From a checkpoint of a small transformer trained on Wikipedia.
Architecture: rotary positions, no biases in attention or MLP, tied embeddings.
Training: a variant of Adam for these matrices, 529M tokens, 4037 steps.
Each number is 128 + 24 x the weight over its row's rms, rounded and kept within 0 to 255. Layers, rows and columns count from 0. Numbers have three digits each. The size before them is the row's rms in percent of the matrix's.

# q: layer 8 attention query, 384x256, rms 0.0583, rows 178-213, columns 0-63
# k: layer 8 attention key, 384x256, rms 0.0564, rows 178-213, columns 0-63
# v: layer 8 attention value, 384x256, rms 0.0425, rows 128-191, columns 0-63
# o: layer 8 attention output (transposed), 384x256, rms 0.0386, rows 128-191, columns 0-63
q178 114:162141099153146090078159127140144085128148079100111134147102146128184123106114093141148145161105127158132169115109180131139144146138119101110175101081138163110120107126134157093140143150131154
k178 109:108115118151107154086146116111115111128100130128114145112168128145149130084146115139141153104155137131150123167154114135142055138126119086103110142174153155117180099152105120124137125147136165
q179 116:081165138173105151075148114149118119123102113140153168129146130122120137113116136093086141130077155100108073155100160116102120150133128107113102151130137103099126165134128108127133094145131130
k179 132:141112148127142183093131120149171133116122095174149152117168126110157099119117136105143160122123105136097104173120123131113117141107108156101083142125123118147086174097089111146116099077105120
q180 109:150147112149115131129140129148103148101139166118109086121146116118165123130128137157125170146136112138126150082111115129106129139159149097164148146129083165095145115122128144134118138114156132
k180 110:130113134112121161132109084138158115145134145143092093123114114129055144139125137149129185132103149123155085117138116114157133167088145172153117131147092154104141117121121086172135163110141147
q181 121:104145132159149121114118132130103148150130087149116148147121152156129127093158142115112147089119118137135082193104109101103111151146119088135156119136179100147079128136137084114122091174154098
k181 113:116146143121150153144162127110129115081104085150175127143149115136133121118149169098141124112102115132121134152147101128103136127145090114148131111116167107152117154108102122095085100135165104
q182 128:168099122118102133146115146134119134124115154121149083098148129111191086147133166142088143130107174111116122128114142146128096152107133131136144132136073116103097149110095094120138115095147154
k182 135:138113110092127162108163101132142177107099111142135118115099131156119101156143142099091129128160121132131147139093107133076101144075086096155154103102122091146105111152097099136094135119109126
q183 118:095111118149105145102123151112105141106146124120149127160160150125078157095102163078091105106131146104137142160157116128106165091081113145194086135178152115096152178168131118138097119105135098
k183 109:151123117117129172130121147125153165102169145127168123126095085104107158102146109071111104162145074105124154112099061132121156125100126147155123128108157150123122144135111152147110126099112131
q184 126:100120135145123118133148111122119114138130141189080162133130174129157099154115075168130130100104162134113107136170162133162132136152136114071132110112087131150150141119113120128088097125139131
k184 130:140100173136086116131099106144083074117122135156131126162161111125141122096166099141148155090169142105178114197138153150138101129100106136152173111135114130099127145100152077136106127151147119
q185 105:135112124151102166133101160112107146126137135132168105130136129116092126145117137146095126141188095108142083163157074130089128116107093133188106139156137125131130142150121124180095172132179097
k185 102:159140127094144142145102154092160086106132134140127128140109106132089130140132141111123112118125071103119149107129137133142157115129122153151128150109155152162096143116108087143120113063111127
q186 125:102118134135096142134150154117106130178130059127149115143103165150078119134097166090129130113163106123149102153089106157088151117088103089125110107134139141138109163182133125125157108176093060
k186 145:102150111137112124134110122139163119114069100164112132125106117151128133124139110148158096106133117143127145137084124110162134095134152111101163096099134104184108112104140115092156114137111125
q187 119:117151099150118149142151079115109130115112143173105117114116141127152133137105141140155139096088150141186143176120139150134128117093130124105108163103154168129071152131137143142113125122117058
k187 116:153133125142081119111130119147132094105111124192145150097109113136163118155095116153118171145106185136086139163173199117107088144147143112103138109095089135116125153132126119114147107131124120
q188 127:156135119119081157170120129139088168121106096172113115160150125097141121167129141124133133091143136102169145132136088111106117118090159125169136147112133135123084104172133101134108155138125065
k188 140:125164127129102127142138083120165088110148084203155139114080118154157129151169127136122147155084150100139127158113127123108140111155136120127158134061161122131097125108133073124170142165142091
q189 131:132114139101182099168143121115147121109108149073115135075124164142169079146145163157120131124128160138113144121133162101131121140091158109101155122107098113118130122112143115134143135134173122
k189 123:117108118142173115139164112116120136130087121088126102103135147143127118148114186094115155109136120120107106139097130148096132132152124141187118143091104069144135136147119116123111115162143129
q190 105:135191110148133107127174134132096081141105113153099121116119119121192095100132078119161129131119100158093148155136131141116184118155113093106178099097146128146101115132131137081135102136144155
k190 096:042138149141103126124160143123107122134151125195071094116153166147157137131145122153134112101099177159107123145170170125126115161130142081093160117090106160131133105123136135119162119128163117
q191 109:129110140133102119117160116134108118102138167164108189098125096124165148141147058109125181099148121111141087129108083109120111126155128129134137106162118136143138140107090097167123142149162124
k191 108:124152125146101108136159108118146116111121121157140128149135143117106122122126116126137115095153112080194148117159137125106164119102108166148091096175126135123103121123110116162098129086169124
v128 111:142160126102135129114089108093151113101087133122134154132107140135163098118136181151098126126122106156227067107145104146158108083124120148140158142136151152141117144138116129114199126145112155
o128 113:140129111107132104129131130176147120083130100100130150145165144094134107126149100159144109138130119155111117123129114130113151156127125124112118103177102145147129125101107124115157128111135145
v129 100:131183116116159137132154146142130132121180128127129097145134171139095148152125136135195155138113162064114125133131166118088128207160094128143124124103102153158141134160097113072117145093160110
o129 111:102133149146160126133106099116190111141107127132106114144085162122132142143168113117125125122136150119127178150159129093072156129125133145138115113123094119137141069165126142157118097090142076
v130 100:095107125135150157094092128145136093111139118124116093117141108131144113097104159111092170152142131153129125124079148148190121165147143144086128128119158126135165112117147109149195166136126122
o130 110:120163158138138107138140141121117131157104123139138139139120149148096118133138119153134144156122120142134153138141092162163081150131107125116105102144166114172123110131079074127101143126128137
v131 111:089121145130131144148093106132120128143150127099069154112097137140101131155086107168119150170156121084064145134088118131160132131158156135151108145116134143097141089121141145142159164123160114
o131 115:093104153134109110156186136117154111165132118112138184164143143147100113100092115142126160133124137154154126112107105162177127114166111116086144105079134146158126082151102128086138083148129139
v132 110:093096137151110067140109103138105165123094128126134140132140161122151117123122087129111139144118085078098098104135131101141147081160135130134149119182139159120109147150130133157091146146183139
o132 113:130075107140109098133115165089147121133112140106129134114155136125154122109087111109073164162122074132119107098103157164180113120144121149162140109159107142062141140122121128093117160120143153
v133 094:129175105147074109129083093133158128128132111124125138114148116110114166181117115098112141112080124135102100169119083160148088125176151120134117126141168163088120106143132131110126174155162103
o133 104:109121151107107098133122127157128137124117121147121142107126125168159111143125151138141144108119139105135091136132080164113127073115172093151146139197137110143160087126130144081153128146114095
v134 109:130082118109113170119155124142135128111117087138148095150136165132176146105112168136114151142138124160101105124097122145121159124137108121116131146143126124149141130123095130138134144107170116
o134 117:122106111084129152124134126156148154119111078145133138146094133123122162131118144141127145080117139134117093113174087132127112115056118163122123103167091119160114139108087093158091136125112106
v135 100:141134147164127118141126118120091108134096151129123127151169111150148098108152109123117143153118168097117096108168129104121106142094115147116068136153109142087120147098110118092137098121151116
o135 108:108112108139154124112175113141146081152118110119102191117137148141146146138159110082161122093091158125087120121134110094125157119125157132165099132189156146066124176104153084129149128125183110
v136 108:142121147115134156124203132111132102193148134113142082118161129129132114067161169111180060155154116137155132120151088105145115128112111143146165128126129133123092150078093108103169134139090127
o136 115:134112109132155155111112109112136110126142117145152113142123110157087122089133155118165111139159118144154132132132117117071134142106104123177088201123141163128083154132123095118138124127142138
v137 101:137128094194140096151112088116150111141151100139127117140132131116148152127156143123128137159145152160166128133137164088093132141128146151152148112160149148098137155126139157106154132130225110
o137 113:125119134158151175110096134093185138153127121141114146084141123148114130129150109124124149113116134152171091130153142101113133111189159098131136164157133138113132114151148112105154116115132118
v138 095:155088113138135138132135152117112099082096137128141141132073095115123128138093143155120123109112141171138075078123177121161118103084130131124092097110146139135145127118164146138169109109093139
o138 107:145150118128128142148101102152085132124116170127115108126155110112163157163146125133155118142143140098085170118132113119118107119066112108117127088117104139134118123154126162172123118139118138
v139 107:120116155148137113123150141078101118115147110082133181132136147127143144148168164094134127174127125154114120088116167092148094087104132133105117152126096118088127150169161151145147142107153117
o139 113:145131149146121165134130119097096152141109124096134173117176157132141152181125106127090127135150157146123124110107107106107130131119124118114136107112126126110115141157119174189094114099115128
v140 100:112105104131119099129151097117126126157141135163111153132147095133122125141124076113188131134157106128182131119120105130157158113100164142148174152114149112105141142132180111157136145103091108
o140 108:133105126123084119111143160113109109162156129076113139145151096144086126110150069110131120139164123081135092126099114130116163160145126165133144119122152096127129142111164117125142177123119097
v141 109:113125133122131116124123104131083130153102124149105155111124094140071130152098116151126130112078122126080123127122134164127162160159095132119135121098118092149110144125170142140117108124081092
o141 120:147160133141124094142157152135082114135157158112148168142111155127127121146128097147131107164137120107097121116093132160131122135117176153151143123065112093132101138108127162086137093145143123
v142 097:139140106161106103137106105097150123174147121181113060131128111131128118129153140119126165099141128063126163155120169109142130129158137131142095106136128141112111144127166133122119106125136158
o142 106:131150173163137136114129147091144156133166141167143081058179120162115108147129119146172091129116159099151170117109120079136142127197162117148135101132114120054134110161116116160117132164124149
v143 097:108107127142126115129085144092080154093112106127147151122110135141085130129089175104100106135112118133093126166084140135142089103123140118146151144114122154107142152133091152131167077124165125
o143 100:120128123116077117132125109116091132084113104130135127125168094148129172166118140184126153175100139123111154108134115155119122093132114131148150152126111108072127186136155162129102134094112125
v144 098:123065142128136138114194135128125119151120127160098121088116094123094123128168111130121129121114122198172093116140112158131098131141103116121140138099170149129108112127164124118158112149104168
o144 110:121142141123099109126105126155080165106133137130144103150112188125093143133124128128121093159151095126095143156106088094093134124078117100151140119134165116141115137134172143137145088144112139
v145 105:204100138126137113144129102107168130122120089110162084131115079103148114181120124113152147137120140174157125111127148094113137103099146196102071107154127090163159142114110124165130141119105182
o145 115:162097098130137148096123107149087120148143143154152143110150101114100130141136122088137089114118097081111080114148129148114102123113112134108146108177112111097148129108124134154117193107107138
v146 103:140104115113091134146135109115126131124120112126152144130134161130177139071183143095126118112124109078128155102121126113146159101194129139135140125156138131115109142086125130138097101125102138
o146 110:181134103143095150121101144119112121134142147141085143143176112097137090107125140176126120134110124069117088113100166150135168117173150161117115151144139117065080148077167146112142136114162196
v147 109:120182150069147156145125131123115153070150115143138149157117097125117144104141087104151136121119155134118101108133113118131103131028135108132179114096122115136111143146164130178096133098085095
o147 119:153181117109174123126088146137076105099141124131084140084129109109195097168149135123146163138138117132098173147155121126106153159088134130127128132088130114131120145113157152156164130097138134
v148 105:119091137113146129134140119142125161115199148120150160145133145148096125101127137110165091128131135147104131171130133146081112132143101136125098118120128110102115138138159134130117098129129149
o148 116:120156138139088119132159105093151161103158139155156155128096157127098111133088168103143118141161148150131132106126152101089167123132114125138104135050104151076114143136113148136138116097155155
v149 099:148138117138144128152149175083143140170149116136124164112108150107098144118172142147109116111146143171110123082063159132133104100191123120092121162102180141146124127114151131126098137146145093
o149 108:139145124147122171116083123138107144137109119090142137161119113128148132130161116114108094150116120136130116126115136124122113109134145136105139157132155108143068118140151163119125105144146133
v150 099:116153119139141166124161114137154099129086098138137182148153140108147106105136175119118122127107114141160122124084116137148157071120137109122130124143112174125114154110058122140151117137147105
o150 104:119130094101167155155132147135124124108099132135136120125146080085135115137103173137092159083139112117149120134149101160183096121120156144162108136141119148169175136123085116139131140156143075
v151 108:115109124127127110101087147107142166111182105124159154133144136124140112107108091147109092164157115104177143105163076110151134105169105156141118140140122137148147099175120123132097160133116131
o151 118:112178154112083117103120102117155181112090093126126113151103121089134109150142135118108107125128108107151181128165095122137140109103118129167142124154108083140137111173125117149105173122122119
v152 104:137143120156133107167115118159152117135146059137137132114126089116110119151163150110128093116134096100153107121087141145122147139153131135164098147111135164124093108139155136082129160132083115
o152 101:100138109134134108171135154130174142146136112133126103157118138137124137144134133143136099121125151090160144144095143173160146084161122111168131127140125109116136127084145094145126157132147141
v153 106:083167148131128136104170124125165140105113118108147075105125133129139122131129109142158148133107095131079085148156173123126125126168164129148168103144132128161112153152058124155150136152166141
o153 117:124137136104116108127132122138133131132121129124161083122133154117150126120114123125108137145108117139136092104107160139131103149134106103128128131159117155124142165133120120114147159139123165
v154 101:124153101115084111070142108138140152157122112121126190108143101125104126144116098132129079156129136153106115147137159097111157181187138113168183151119126103151159119159112131106113163138130139
o154 110:155109117114113132137142112094195175164129149094137157128117146165089116135140106134100111172145159112108101129119112148135114130110101090097129087160124144206124060158129160080172130158118131
v155 100:132106122157111147179102108134101176108110164119129134143080106122109138075111116134104120139115119106144174157133121112114112112082161107154160131155144107129098115118169097086105161095114124
o155 111:159126100144100138109113167101141107121137148113090117094105068140136137113122127109149159142129089125158153144135136173160161133158113137109152119074129156095114155104145171085156107155106176
v156 096:179158117130099107140100109155111130182129086130115116110132125143129120165127084117054124156137115166148165132134129170192125136153148119115163140097154122129099128139126182117119161130099130
o156 101:123134140131108132119183147138100144148149127106171141120128131086086098129134113144110108132085137125102090130105117191140119158092130099151130111085142092181122135111093135084134138135113143
v157 096:091152142172132155175131151111079121161154148118128169159127114098102130081124148131126088130127171100142132140171125169116084131131110122125145108120123159153137158136151105108183115103161131
o157 099:115156148142168089107081103115113144107149118126098143115119138115110118125142131128123095123122136119137161132178104117099136092100152101102110152126132128135089195185122135127174103125144142
v158 102:144111123144152147103168170139125140136205183124136097117138126129135111140146115109110162108100111157125099150135133090104120105076103138099108133123143088102128111131151129144104101167102131
o158 110:136106118107125153087120087179128112125138131120120114146119156118159124121123136092137142122109094152112130127132141109101123117089095108148100169149169106085100151102175106130086167127129115
v159 103:125165130163126156091137146170096147158125121135132113140126105144132146131087124109112153100147137152128145148142146127146157153104126132126078145083130130143132154135095123130115138130116107
o159 107:115128135151109129128151152133108152133106136128118123122104131169111156099104106126136114103122193112140174147152121110144112149117079117094155134062144109154146136114117110120089166114113074
v160 100:126194151171157163122132149089095105129093132125147133139111142131099160131150141128116158133088124119099110134144133155131074151104113107135148177113107131179135115120131154140116129138076067
o160 107:120122114131171125122124154157138095140131137136130162155070177122153145112123135135091160137085130165130131132131171124094102118097127114117108134116122156142145167074132091075124135096126090
v161 098:127124117116122132123152098173138144166101122110090105122134164141147154106123126134113135152073102142086136135116121155122048152151111140158152141126133136130139136119115164115150150118124130
o161 110:129108132107132149143142137148129117127117142127116113101108165140095122078114152122079151125129128148158110164125126179121129131102078100170095128088159149166136129137084127119128118133132081
v162 103:087104135142103121143157169113117128148109130103090174152136123144090146153130105143095102098161111114108102121125120118147148133141159097115127127120127153151168094119109133161163139143175112
o162 111:097107131119102091131122123119144138167115106145147113172085105152120160123151099138110134113120105143131122141156133139155114136119112114067140120118117127169146131106124112119127091190128140
v163 099:110122150071139138141120132168164153141128132125088071140125125132125136163142156079176130136137132153099148159144171112171102184152101133130112097118085136114103110138103086121122185156087111
o163 106:174115120133132135132141144126143131106117093149113080107111085167178118122160165126142151130150131129155108162154145095108154159155175126137136100106128139136135079109119120155110105118098118
v164 103:130175106132132122159147146122131128117128108126133103121147120140090149160140147091132131159130106144170150116183143124142113118131155112121134138124140223149123111121050123133168177153123127
o164 106:115107137128138150137144115102182141161095145113152111087124107143118123110159106125125124145137142156165173157168137117163162133159144072098129122127150111116159098124120103152139119135101105
v165 101:073154114190155092114124131145142158136152100115120116125144154141121104142124149124074164132110151106159149126142108120086140129196101122161148116152140150083132114151114115140114140141171090
o165 108:106131165173150103157131145106170143140123140123141124108137138128141134124125141126107151142136105169185133154153136084121135118227119104170094151148153149087140113172143117118074098141146133
v166 095:095148154137126096135107142111088112102097160127164129148103168125134129116153120113133190123076126043133132074127126099158125148150144130179169112112113108147138147149159134120137142129153089
o166 099:108125126144127120105132127130116104146152120150106110144110126137139160160161061121116121134128137133132167123132157115106141147129160159125127137138119133080136140126180164102165108145138170
v167 100:108152122129126115155058099159134099166092113156097134130103125140102156160117086125130133151139115128158138143115101165110107131126139128132175113078157130157175148118117096102180166114113085
o167 116:104143150124124122134132130130171142179137111116112170142112133122090131104138080158126154122101121142165171147143127169157152131123138106086170104066103109193138098146109093085202129157147093
v168 105:133124156134126145109144129110136127124187118091158107129096145117097116125108209115112121098093127110108103186086151126095090122155121113142094131145150123124094132154099121134099120140147158
o168 116:130140122107121116112092067119148143081133138127145086118120127133121111172138172158144131121144111113125140110137104118092084088107133109202092141138138156081118132184159163139108160104091129
v169 101:119145117135103160095137087077109079198129121136134090119113088132133125132131136165121127105151147147162132145110169123159107106105141157138221111106116112132140135174130119114182112144123144
o169 108:133119140136119135085134138131117150142151166123138102112141108166121120127159099154116107112150123083132117108151155101120121154103172131127162120114132141152156140158118125092113175156135146
v170 102:158036117137136108158146124116135118132094154136137143118151129121108157112095111084108150106114119136118096139113132112122189137146130138074103129134137084147106098101126111122073130123133123
o170 112:126101118152106133072161100130120118154168153143146137162089098155116138124106123124129158119126109112105085100152119129136111139160111165123107168160116139104143118060141137096074115118102108
v171 096:153094118087162132124161124104159101183148131139159130124118113134123117088102104137122134115102113111129163156120118092134168143110116159102123098091091072149123104115158107116157149124101146
o171 102:141160112123159157112162109130116134128130166121150153111125108119128132124128169122106123119156125092160172134170086088076124142089148112146138124051111107162164131144112125159132139124127091
v172 098:150120120121140125118137139151135150120078088107140130086150173136118133149140115154072148105129112129178135128117073157117165124144132115122128125103102156109131094112115110117118106138105117
o172 104:137107099134119144205129145177131155143136162137145151103165125106169142100061167150120087116137086072125155141130136137164151098144112129119095120131141107128132114103118102129127114142106159
v173 096:123123134118137152155170090133097108140071131121122136104123063110124124118140216121164143100053127136144080108153118124121113142077143126099118143122139169124101134133131152127163112140142113
o173 099:138124093129157112101146179148100100147175127157147123104138129143148080116145139124144166115123116145100094126094140125132126134138132103131163128133162161140160129094140127112122093137109172
v174 091:144126135102133107153124106129104092118111137106097138153136140120087143132115146140128139149102143098140118107127147104137103137141159161128090148162105083172154118139131151119134153143090142
o174 103:150135099107163136160142116123128066144099146125106152094124098130075113172157135134120126141098152077111113103145148175110122143126166150143127103137118129141175126105117127167113165112126159
v175 103:099133110156121078140164133150133092172122135137125195108166089130150122126160138117120152111115117145125060107105112138115115158102144143120109142144104134119110111120180131156058152116119104
o175 110:100121134161157089142148143129096148161124120150116145124129185136108134129104108081134115129111147109108065114092128110134154120133116132109108141175132101106159167096149104163090143094133126
v176 100:162093140131101098105162095164131112125144162120128082137180121092087092156128117140157063165118108139157132146144084151122117168165127135127116122151172126154122071134107128118113188136121141
o176 108:133105098128106108119151135139161139114126143131099102136121097136096092117146116066127111136138118092124103165131114202135113128138149105151099111171177125163145114131140120105155115129104147
v177 103:101161098129159146117111122138093124101129123117115140137125146124103114088150144143111124133143118057123130153111110141113121149111135116143124137093136146159136126166107118119103133120123116
o177 112:120147084109145123128080078151161118120161130147093110143141112109173109123128143154141147111159135110131182147099135145135133115151117119114116096095131122145112106154144136120139106153082109
v178 108:091128142124126111096168130144163102184183088143114118124182165089127139126104148088175122166132136182117097162137122129080115164158119149116096133155177151149109134166124150131147164138151138
o178 117:144117118114149154138134098113169142137157125149166121143104166117078101134126135114115142116107129151136093102133116128094091106175153112182108154142126113140139115116127131143108134093144124
v179 104:099110136150138073102108105172148099119149149171130121137121150143113141111102113140123131121084135117181059158140093135104133113123116119117198130134132134136150123161132108134148161137125117
o179 105:128121129130137079151140135119162117133114137115116122118119140099124166113132133116143147144117113156125098116156105116113139137115151149168149134155135163138135101163161114119132137111160105
v180 106:090114125151128121126108143139120203111185088102120146122138111114145121135139109092146062112148137133113123147088160133143132097195146112148136149123093141084081119101169147137124162100120138
o180 118:123139144154091129151167189126145160118109105135151128142125118107146163127070117130108121131139142104122149151113097163151145135186089123151122160128156088107089156113119147159089109082135144
v181 108:127108114119080108136172128115140168100103079177155119145090151103127119170116092104138172089102113107102159120097118098113133107096138076108106126106133130144121130182142141138105162174141112
o181 124:107136111105145144129149127122124173113125111117126127121108137110135145111116091112103172102118095112117128161110131174132135109091115135101174110089141119148161126139120176160163158141099124
v182 101:130105143152156170116140133116111093165142132155113127108135125128149134121155164108053144107111114131122079156091149122132122115144116112084102116162127143158130106134067104116131147121153133
o182 109:133123146143119143129087126147121099109124104116127100140144133139161131138126178162133151098096106138139104110147095140138081111127137142150107138147144123125152146124120122126084090106096107
v183 104:137183145135133123131100151145147139145103137121109124133115098150152133080178120166118130124068113090149089120184147123129145167149136121142112140151098124137111108124073130112115127107088150
o183 112:175135142182156141155132103160141132119128116116150114135119117157157142126151130119136113137138141125093162152133108091140138153114082114098082159181144177123115111117113108139162086126119154
v184 097:138111146101103145116149150122129144133080150135153109144113138123156146074107134144128092133120147154191160140123122119171171067172130125071136144149122128141116136119138102143104090111156086
o184 105:144148151127120120115119156129087121097144158108176104129175144092187135123076174151117112134168111138106147108179093125087148112115139190148149130161149131113099158124140114143087145096118112
v185 102:108107101123116148133138129115117095097124099080139139141127121117118140138134172077176156143132149080078109098102110105119124151121145131158129135134150170118120136157148132171088162090167142
o185 104:127129104128171149163112162119150128135093097126094148118127129126111131126120132107121122122130153125109122140099126124121170131131102131135109128129130119086128147120144131169098112086134125
v186 104:055162140142115103117101125099072131120106129143105115117125092096101097147101151119141088112159136170155075161115114147135152166179154110141109114132173119117121123094131144114138135152077135
o186 108:123178157133102088114111126134129151095122108124103135147124091155086110168146100129160103135170152136104141141099118155166113135170177126149093139140086110079130129124149130132127093117130141
v187 102:140154121122154105099139083138132128114138094123121140131159165138118121156130135130133174087063083115091104129099121144139081154162118122149155122147202139130106120151084123130166170152129135
o187 111:152094091131141108136110120155163127141124120136122124144133139129102093126141149138130195166088135115123111103109119170141107138133142130125123116159170154164133094129125151106159168125112130
v188 106:172120132098123156121128133159153139126127146103163127089122148124131110144107101121131088148114128147138147117144131123119115136149130114119112136124101118136139090182082135142128117121194128
o188 113:132102122090124137116111105165156110108139121082119114101132138115174105135093181134121129159114142144126110084147119130084111091082100086143139115146138152130153123158131116134115158129121098
v189 096:141170103172129158120137114159096078188126138151133145146167110141163140116097132142181119118133138155134137142145109124111158161084124121180115131127128130159139138125130129078121166133151074
o189 107:116123143126157152114112139150128121114109128117123150137089184139100119127141125106117135131101154166147125124126108110132109105082121127138121156093115111164132122177148115076151098145098082
v190 099:100153120174141170088162089134089119158153091150133157128119113113108124107121130141178160110091118135060137151145140155116129142139109084126139141078138157129138160157086150113123182125139134
o190 110:115149106122152169120136102109117170109138120119124154141123160144126122118160098108092173125114158143157149160114143149135127123125149161074157164037108115164152172119116191109179112097110089
v191 098:100162118131125186118124150156110109131162111139139147148098110164142097096151149112133159135131146148137164111126123121111105118091080086178100172075092124121106140174171118111128102135131134
o191 112:121137150095144164112120145143105099083161119127126098125110170136154152145152138120115126104164132155111180154112126081093119117083089137166138146081124121095094153150135165102117118101125097
q192 271:150122078136108155145095081145183149108149142131130153096146108114145154118134121144140089098110112124117090125153130162132142095114154124142104100092166102094133150117118129119109130156129142
k192 135:167125075124098134154095103148149140106143151131131147067138118092145155117130140169138103122122124112118136127145116154125147098108148133129096092094162101113145141112131154093122129158132153
q193 135:109130166119150114108185177113093091147120101130148114151126160158094126141120116113117170163145138146143164130104126105126118166144115144127149144155105131155112098130131150136149106112157110
k193 113:100141162136147097107156132102104126157128115114122125186126165142126104150127129089100145125135142136134138128108152095108119144145092131139156176181103152137114107140125102168124132112139105
q194 076:081135126125174126136129132104121132092146124108090147154120083145134103129111143076101126115134132148138148157137121145113131145133092131135135126169114182164108098152114070159100129155088105
k194 080:164164093127063130138115096140162134120135147114114149114130136101167184127140152158206120117128132087148082122153168129125133075145139123116110106099157121084126134116104114127137129156123149
q195 082:078091167123141096129152150109111100136109115127136096144105122185127098176113129123133139132152178143129132124123136129133139159164089183100151144156117129161111101133177118132175123144154145
k195 088:094114192136163128119131136114122107143128120104126106174100118138100080110106115091107157123159144143126152134114169114156101123159095119136148178146058136117116109132125089175111135090132107
q196 082:137142130113116179133122107127122112133154134129113126109141100105148136125138161144126139103123097165136143133139129098122155126152107092136116100143099177107156163118054138145113137107127120
k196 082:144163109130099130137118105132121158136152115164066154092142135097133161132111117156156117137124141088191092126164126128119143109087151108152089127139152130116129113141117116072100165113101111
q197 082:103093152140147061146158154120123138128102126111150113128123138172125127138137121134087151105132143141139187105109143107108132131095092169129138102141115118126123093120173126097155092156161152
k197 077:103122169141156119122130135132104083141141135137147132162128136172143114147124134117128153161139182122075144148116141135122154135138117155133139165149166133130090122146139110156105125129108108
q198 067:117105166084175111116168126107079115124104135096114116164074132161113106175104109099092137131134160155119151156137109108120102122163095147099153143155099131155088124144166099127168098130111109
k198 080:108103155120140092095178143092128127150129124114129128178125152140111118130132112099111113142142144150140141125140166093114084140134090119119157169171101140166129114162137109184119111093140125
q199 085:111108149086140116118147136114103110136104137125129094114117113114121090144129158120099117126125150187115167147138123141135126158140106137113175121156095135169146115133150127144137073127125081
k199 069:110083166126120109134128134108076153144083113100120140145114114149128110138141115074099104114134127174161103152112120082151117113134103128147135171142105162134117096127113099157135109103110108
q200 079:144163115098073157125098122129109154082098148163123126131147163123157124157192065157168132157152136125121103141118100139156116147140114136147121140160144147140128178097142139139086124117158144
k200 106:134118101147106145170127117136149139113126148140109105096149116086101188097132134135135100111130116089099102181166123141096154113112121121090092116104140144122123150112113161105134155175170142
q201 085:120149139130117094077108156205134177145115095137148160104109140104128127122114119094102115080138121137106111161127143081134139117121165100115131144081141129119131136119150166121175103136147102
k201 077:141182113146138123081118138094092141155128128126130124163137160138100137108120149104111108127123153122154113115135127094147125133162056097133090116129147111127120115104117165131125099132130085
q202 065:100148139189150121117139112158134172126162136128088124139160118151096100116122124102132133080115193129093112118134136122128157131083132134128113129124170127147120151096173171115086092127169114
k202 118:155131099104090147119092101115129140115146131129129159100140125092120171125144126164160114166129123127121146164148107146126144086092127147094082112070179120101125118115122121120122121125126153
q203 073:101113123157128134130151088187101202169143157157162107133119137092134171101088103166128086139149130098140124125117133101106098094130148106140109165123113140102128129131108111109124163063143179
k203 113:148176125160098149140081098100140099112137135135115153087150112107126156137136093145121117101134119121131130092134115175138179136095132131135130098092156116084118123158148167124149105136135110
q204 064:072189112152091156108158119160125131115098152137178131126127193081140141134188102158131117121191137130144128090114117112116111162179153103152124123143111174138156150137144143135148113111111153
k204 122:113134151129135126118132134126112151172128135125155151172135141155115082141076131114109134129121150151131105105109166051118162168140120104122150153157112135162119107167141096150139116133127117
q205 073:096163143169066136110129149143102083118139100172127089140135129135150131132169173126125098142149092091120143161138131121117136122125113166131134148129139161114118133097146111140154101133107128
k205 120:142164076112093129118096119111131168112148153107108153122146103078135156067095132140146097128101057114101108118164123164155125095117155100112088118107168059111107144109175155086112138134123171
q206 083:093142125153103105126154141106137116129105115169151115101125124122142102144159113139114144139142150127104159122130159104094121140106111173095126159147103122132136149128173097122181109103143117
k206 059:112135130164104141090118110109120143121135111121148151198114097135129093124112142131152124107128158149117138137107111126147100134105115100079142133104115120159126117111139122148086097106085099
q207 078:132101125105144112115139134098128141130116081104172093154118147112123110150101118138099167122168170160110143127081118165103139160132117174143148148114104164125131126103119134132158136129138098
k207 065:049124132102151123095110121123094067100120116133099144140138140175085144143139119115116141189112102153114137159151126072114102100145098118165128123177128107124109105135151143165088126096147118
q208 131:114124179138149110114150166101093092145112105118137096154110124154115098153144120086121133144135145154150166150114120109118117142163103136127142130160059144148107105134133109151140106132138102
k208 050:123134081107139128125133107205133161118160155134171112091140142154094156112129163150134115128147134149110111128155139147114156103125145116135168159112146092147127158169131085128105133139148156
q209 079:082087171122116104111162143112124098149139114120141119118096150144153060135144152117137150114129142154163168166094151088113106148148095112095160133155111162171109126153162102150173111109115143
k209 153:158141089141097154151087096139142144097140142144130149097146112104157153112132131163155113102117115091118116127154112149141153104105139132124099107092154108106134146106120146095098127153120152
q210 181:166111074117117149148098091145149153108133151128108150095134122101170178108121112163144108097126101092136112131146115167135140103095163108131110083105148119106142150119112152084119157143133155
k210 067:130114158121141108114177144133139140151119125155114099138125151165105122148173132089122159163131146141161151113097143102120124139149085112130167160169134145151146123105126098153135110125153103
q211 090:132133107157138125138109129160124153112113140149132109092169127108154137165144127155143154160110165131109166135114151125087128152120147135139157137108083141099127117143135099135197100125156156
k211 091:160173102127114149118104109149106124126154149146141162089155087121124121119127122161117091105115075100113070102146110150126114117138131126096111099124179119149124115121147171109053134116109141
q212 102:097123115085135135111146139103074121132132103146146107153152168150137120114113137078123139113153139149153112146106128091167088178121076135112166180128113146156119120125154121125104110123122089
k212 083:158109120149128143137105100142132120109145169118113176101114114113162132124124109171118124106119116115156103112138113149138158088118176114148121094116144099118142127158106119122116137144115158
q213 092:098125144149162096152137122140103135132153138033153092130127124160127153110105160160121137168114149118149141162116152118120128132137158164126149136158093153164103102128133148093112128148139084
k213 077:172149086124113104138082110139115121125079147133119142091164180137113146120169101111135127150062099093113149108153113149129137099106155160143104117132166097063150156116151114098137131135115187